Part of a small language model's weights.
Size: 13 layers, 5 heads of 64, MLP 512 SwiGLU, vocabulary 8192, 17M parameters.
Training: a variant of Muon for these matrices, 239M tokens.
Each number is 500 + 25 x the weight over the matrix's rms, rounded and kept within 0 to 999. Layers, rows and columns count from 0. Numbers have three digits each.

# layer 10 attention output (transposed), 320x320, rms 0.104, rows 184-191, columns 240-319
532504438503492494535542469483467518491511503477455488484495492473513473482515497485523533482494516489475523488491504490489502513520496477448488440526472462493516481524501509528504494528525537502484453540511553508486492553524507505488505481
492453509485482527476470519460529489495500480482527481496473539487521473491505475531469513514511479462514491516475585521464509519533475493538500483510530514475478509507504501497510470539535463503500526528495489501557520522521470519505531531
478500492531523530489478487482500527536537475522520520482535468505506488499484511539526448500523463467481424505534510513515507488516480513501498488518476512465519495490495488477472490482516500490490464496468561535542491507485496522452526503
486457505500541507520483451477496490504497484531531511519492504515507482509503493486478502500461534489492498500486518505474491517563517482507518522529491499478535498545513500525473497552509468489462474467507467487460518524477448531526507517
499468491491485481510455509501530491515486502507474491464521506496504484521495488520549473500472485502497500482519548501466498490486521486496493521540456485504519503483469488449487524494510513493502493468527520455508488528512515498543502492
512508510490523506483503535460466494486495522511476501513497473521480494501499492503502464534472505490493463513499487524482519494520510490510520509502485458514507528487497541500480511457507507500502470475488529491453504448498472504470493563
488505530495489477466515497475527525500488515531490499516501495514540473505524516503492478511522502519507504464504531488497498529528485466495488492506471492508500492483500531565489490478498481489464496480484538476500507494520466446482507517
483488500500453516487547513521520528465480480528496520522490507494486494511518511493517479526517514479516461511507491520489514489527483488476469502531441518512503483515505500482546492510474469484531505503506513539515478483509500504448480513
# layer 10 attention value, 320x320, rms 0.078, rows 185-191, columns 240-319
518520511491486497519489500511512498514508503526472459499476523472518515554513501541494492494477494473512486527479484541485500522535478496478514504537522479506485484512506482484502494499545468497516500556494482520508505505510497491507533504
519520501515483506480473463439502493546510486495518528515534478499493479468447497488506487487495523492502476490496498492501501526490491516536490525509498468467502525492524554486492532474532522476506473502457514486544496512464556496487534525
508525555463511556482487467487474504501510493542511501522494514516510523502505547500516507496483495492502539516477502484448448499499473482475509520530535476476547515457498525483509519497465496518522493478502482499482564476476528476513497489
456479480492483508466491525465536503531512517510496495451499520477495487490513489503536491519490539495471502459522538503473494506514506482518499523519457530468514502473503486480469508483530504499486460491516512464511456501514497489495528527
489489511506522485475538551499437506513483496489496510558466485525471462465519505480484491443471527508466478494490485516524499460507527523518493495517497464487513567495492519472508512488510510490490449468489520469496499481486485532506489538
498497504523485464471539493509500494513508466517491504521474467499534525482493527498480496472505514474494499518484493489516525520482531523528515521472467502498497500472513512543493508468457475497489548502489528500506503518503497513488476518
510481515490467500476491530506488477478480497491503493492494520510483502511512525516508513502502507487508528525523490514499517519497521489494487471512490525485486487501478489485464491488528488528512510440502502521461484561511483509506511508
# layer 10 attention query, 320x320, rms 0.0414, rows 192-224, columns 240-319
501505507470490503486510471511534477483495474507500491494496516502493523537501485534532517543566484485489494503486504523500496530522509513490477465480515510504493537515530493509519442531509473491488494494494507488515532483519513534508533490
467480487501524517487500447491505541450521498509474499501486497486492483511519494509494506552512497495487506483513499509539470521536524507511490513478481501485526504512477507499510488511506499494494499495544502511505526468520501521505518516
467526555551478464486485504498526490521503514510478504492513484496459512466494507536518479449476460500518496506508498494507555505492504523455472512499524508473464461469507525482511576490476531511521466495502516534507485465466458504519486501
533519505495495505530491483521496520497489524503503507489482496471483488541505486539512511495501519500508512494469505497496509471507521503518467500482495513511492495503501500488503534489491502495466519511515514508495493548508479487506506510
481514482469488505466520488512495491451526490499502483507498482528524513481502486518466497534492505496500476494506496493510493528503460473479523509508446497500513503494514494518520426517493490507509488507529482517507518485500527511498516506
483525524515528494495506520496528481464538483483438505520464519478489494514461483512486486468488499525460508492520490497507506484475492493441492499509529464505478488470477507467462527488470483529512503548526525557496489502476486496482507492
502479533552505481509470479544536468475490513528471490502493525473503446514516511506493496499512508459531536517495534494510540515468497489495494532473518485498460496501512501496500498513465492503545502506524525484480493471519504455496510525
484471481480525518492505503491487480473512483488497516487473505499517532552496518538532474513526463521513497465532496509470466538514507482510488482466453522503556520502500484497533475492504495498461526515500500492495486530515512512503509498
498513445464511518475512498500502533462526503497492472499519466523503493512506516482511513528500501523507468500478486490489505498510527478511524514492474492516513537522489486483500458514484494503472517505483510506496498507500493501526491480
490503539495482475497486490528492485495538501487471500486510538485497509525512467502514465494485513488485506521517504501489506492479492498473540510524474484485481492450511550497462474493499517511490542505483510511506480490477496508470518534
533534529531502495467469510485491474515524500476475505488505519480508510475501495506498490484494522472500527540524514468517508502457491507466555483484513484493484489469549546530495521464496492504528494506537480500522474503466494499465501531
480495546479507505539491487477513470476471490521498503492509509463558496516518495523461520459522467493501514500481504497479504477506472519523461485485508555516459499538505506521520492513472486499508489448481496467497520517511483512488473523
446500524501499473466531529480477493494522501489485532510501518498493492499499488544485518497480494477478520525522490465483504489482488504454470470494505488504476491469508498548495533508514526478519506558491530500512527488518504499488542481
495506477498484457528498509520496569510473521526499496509516510526491502492469516474511508518520478477539494493498490495500471510531546497471469489510486504540467502486483458507498524470490491503476502517472509482469464517502470475489519493
477464509547514498474496505488477514550521492474507514468481455507489502495490506507472517487484504460481492542503471495512526480468480535493520500515517486458472478497493523521499496465512516510511508512520496460502464514482480535478536509
494529546489498522543505482489458470519508487512539541532549527499502527507504490503498512476466485496511526516491523519485499485484496467477542521475505521514485524489487510527507505495507479507481515486509487499490479507511494496517505517
504478511532478519502491514517492498498533483504487480526522506489511509500467501503497500467503501467491501520455514468477514513512494505481503492522493502495511471485514498521482519502477488486475501485477489509475500477478488507507532514
522513498480499483497493509535502500492515501462505479499508552484519473510538470518499448480488508511518511529466497499533486493471486499489504529529516492497495483474530504494488528460483469503473508489474514541509483492473458478478463494
529542505477508513430510561466513503515489494493471477495527518489524512507514486521511492518492509477513470519518487524506495514557489465452494498510505502489475495494476434516478490460498499501490477508474522451453510487493494461495535532
483477547465525480511529448500547540506484510528520490501506508521545495515500504436498512486532503488497473498503546523435458515495494504473508560490506562511517529499513490493518494508522495542487451498464512500453494506508499506511539505
496445428519463492500529541552524475507496511487461522483548487479453497509497492478512509533487522480520479479512488496515517503512466505507475473499434475481495520498471490518481520468496521504480502516494500486491483523481542493485483499
491487511527484472458512530506485510482527501510487496457481483495505498528558470511489519514496527493497505528523501467489516517485468471477509490498486523507504510511506482517492478507508494511511525527483526497502447470464524466462521510
502490465492537494468513512524490516495485511514515494524506433481460504466560490481489469508502514503494539525507525514503510492541477477489492472491504516495459520519490483492490528496458487479527462509531514472493508510470499498492504511
537508518521542477501480528506507521483493534470499493527463481504484500499498552516527553532504532507525498502510486490496536468543492534495465557526523515469501576454503502527495505500504521514501481519478522499487500471531479469549539474
523524484526524507504511511484491473534513489523479490495509501505491512510513477478493488529500516515503486505478502504516486496456493485522528511500528497495446493486477544506512534489486522523499485483478505501504472520493491477482535511
524504538494520551543492529544481473516468536502501510490468516466439548529523485499511517525488486509536475491462527478471477481554538510482487502488510534524521540478525522468524496500519524545498512473502526504528511483511472539492541488
515470483483478513464527488485500512497495508491525483489465496463486501487499537508483498483484523508518501500499537494482518551495525535466517516469461498490479508485501488535507501490511481489471512466464515472512501458502488486485526514
493499532471458508454544565505514500486499469506516532505467509491522496473500524504499512517469515475516476491499545530484519513474518490482457542477478482506476501455483477516468537479478490522481507462475461517480454483507491487486528518
469484489504523515488442548491515512503467505516503489505514518549476502512498444517493499486494487442472535525503470517502562480505492510513481493520522501491456470516513517507518480521462498534493432501501515526501513436523508477470499420
521499519474507479496522495513491444486496500476477502483507514477522501512554505507501451462477480496527505526480483482495507518466469489518475484478492500523499500500472450497475451453491523495475506518487523478497528502474484533494472475
514521495521489540493505504484498486530514521491518443492517507472495520547522539474542482530500492491509512483523455488554454465486491519499509554485517502491477488508525499483502484494496516463507505517493487526501515502485424487535505459
491499475490539512499479537504487480545500520491513522503482528525500479483480507514458477479457516471468508488528515469503471478486481509483488520495487482476483532464513474514466510549503513479511499510492509499505498522515457443519511508
499504467528539486515488514547496509521488544499530478466480500497486531473533472514495506452468509473502490510486469469541504478519519472468489505519537459480473498501509500478494498485453543509487503506493512490489493495515536491505526481
# layer 10 attention key, 320x320, rms 0.0429, rows 192-224, columns 240-319
505555498481484510487522520500508459497476506516489471519490451492521492493448498489471485506481490494499513513491482513481523518490516519513539524489490514490478505478487501494483523492475507501534501526516492515480498489479521506466512527
499501511501527464511492519487493490476508468479505539527525487506534503499493476477495535515493497481503481508498512502492474532502477486467521484466486519490542493510474464475494505537538480516534472528511517496492478500477527498469498553
490492499491509525480497527474484498503468504535498477510512531521517503490489479483484488503519519522532519498500509496494520495494487481523491494511510506489508514507493472530511472580502496519495542510503498496527501511543478493479508498
498497516537510462480512528471532487501468521530498497490508507542526504501488493516498468505518471492491522514526518498493545500458490479489537519551508504489509482499509528478508494502507513492492516488487491498487514515483512457496492539
492504490470491506509547510474479506505530480499500530518514480485513486489510493458480524491481521475496504520517527523515480482502494519511484523488487497480477523500487510503492512498496509491485507498484489492469473516497513485494489514
512491508507456526525532481493516467515534490519509499478478548513507502488517508518504479494530527494478534489488502485482491504500474518507487537482500507504514514509529502487508479493524498494489516488489486491546494496484490484491507480
507512501520471483504506507522494507514470507483524483520506536526487524537519503494467485506504507530477536513506488488513507476478471526509505529511489487488491541515522486522525518507520505493507486492470497470531494502458515501510511495
501502487538498503520518505470521498545489501516488531499490488469501492531505518515503522501478498500498548505497501475480499509531516515492558493495512506509481484508510526491511465510495494527505477529521520501498485470474524534481493532
526508501496531490479501496469496491465510487466534527484488472494497533513510526526496523517487504503503495498476497492488484477505486521493551505495525491516496506533490506496486505526482503519511493496509519467499481500487505542511499482
500549488487477522443491502531518499460507532489477490477502491492505482513489500534482486504492463478498482497482488515452556506495493466516497519481509503493512507507487485506500480533519520478486520516434493511483499488503516476526502519
501488498503503524505494513500518515478470533518478434482531489507511493484478532516497522489529495534511490487512496510494516461488496499515493523502497499473496523500498476516473534545487521510483506502503468503525475527512470513466544484
503492493495510483477502531487519487508481499505502494545535481537479506485473515457506470505492492507521468488507475490495501492501491479534560525500489496539509499511461516493483478468483506535515496545470487475528486457457472519481502509
532494529536501516506461527508486478505536465518512525505472497505499563482497504518512497515479511480486510502497515498494550486472481491499531496459521494507530493499505488519495490511516501494479502522467513495513503483497526525503513492
547450506457471471488519516463511557510513528514497517499516507474462479495489473498470478478473457535554513493501537468514458463518474472515487477512477506503480565513496486524470469484498475501500519504503535490490509489530470484506485493
477517506516482482458499494509485523471516506492522500476511533509545507506526462511497513509506519496473501474479501466477582490480522489499467492502554487504484481492478492501508485492487524445484520531505499481533518527516516448515507463
487508518489528493467518493522493537503537509500506511505528502488499465516507461532470491483490495483489474535511507465501517511497533506499541499494496504504467541483508521487471481517482510515493527511508496510497490482527462519481522498
500499492515477480498485551504513453504501500503488493498510500529496492456472482462529475499492514430504522463515519489475491504492489499513452504497498511481512508513486547520534503521501510483518535535498487502541457538459501499520499481
494473526506488499473491487483538526516496475482505541517503498513482488498501510494491505500495472488499499461487497480499497460519504504468495504504482466519506486495524539500512511534502482487490511521515502478495500525501488501488493500
497484502507525486521502513479452472470507504473507489475488498529485503512549457504465498491478522521517481533518505501482540528491497490523470525506538485495496481472517503541500522468507472508481523527458535497502497509486533499505470497
461500481442495474492507523498480503503530513486500545509502435498493482533502507511459521512502456492566503514513540476517491510513523471506488502509507469502478528472500493491480464508496450518512504508527533511504512486485493497503478532
550464510522504474460453471491513480505501497512504496508475488499475531503514518530510495509502480493504475480488533507503567508531504545479439506496489464514503559479497484534514481489536442517494503467522479520507538475538522518508513483
522511506524478509452484488485522490501509508509479439508535490505517559525474497453514498488504543526499497474497510477499538511479450501481478547522508468477489480488485497500508492518513499462501478581471508467501475473458543456501502483
463475496494509517494499482482461519488482463480527527454510503546476485548515455514463495470514519514482515492506443495458466433495456480519569504444472476521484514475488503526500502485491509537524481488471485503498487563490532473441441515
514544505498501547506488485536490536501501537494482516506498479520478492545478485484512486441494498487446515517494515510501523503484512466519486489480490504513488508510515516498522479498491515486506511475539525467505555493473479531482540506
521513506497520488518462481480511476448517480487514491531496502496501518517488531527484466512492472502515462489485518512552517539520489489481477509529524488497487500532521514500493524474497513483483532542516524460524527517528513459487501498
464516509514514474524540490484540504515493489508507534512482487459456478535526502481475504505512468489518495521433501487496403519468543530525525474517491522526486511532474519491525502469492516552555479486523497494480491487547460516516478537
481494487520482533502496506493486527513507507520495482467544507511482523509510524456519500510498503484489452521478505498506443501497480508469456536495409519477475504447529514512534477496494488489453522501481503490510512508459472516472513464
467491530504498522500488491450525509499495437485439517492517480478482471524497492511493525507518494497494554507480457480469523488476531503480435566481485513467507497482515507500489489529480506475514486495528490519502491482503467491513515486
483476509515478485457462513494518485463511524482475471510539483518471510508465504507501490496539434493487509492491467504484558503565482483527466479531511540505500506492476476489518509500514473490467506532484482543508474509487506474473503508
476474513489462472551507474481517473494472459522503514480519475505545494501529525471478496494474492527477491476478522526503523503515477487490518510522551510516497502517499512496492484491502502500462492498491524511523494491497536521498496456
489561503514521494489488501483469496495517477510540511448503477461558526499501505512498522490525498501489476514532505466497508530500497522511528492499504543515498513508489524507527564453500524535452502459510500520544488509514507482521504511
521432510469482511522533558502512515523521484482519524528491508502496497493518488517499514496509503484495493520508467466518485510499500527488516510489485488502496518488492526470502591535496501533520464476509525553458489497522507487503509520
498517490466509500502525519525479526523540476479499498506497491518472550526505476495478536514512496498487492479506484533498486480525510512517518472499463499489508504537500484495499495446542480538529525492481488487504508509523498545519473490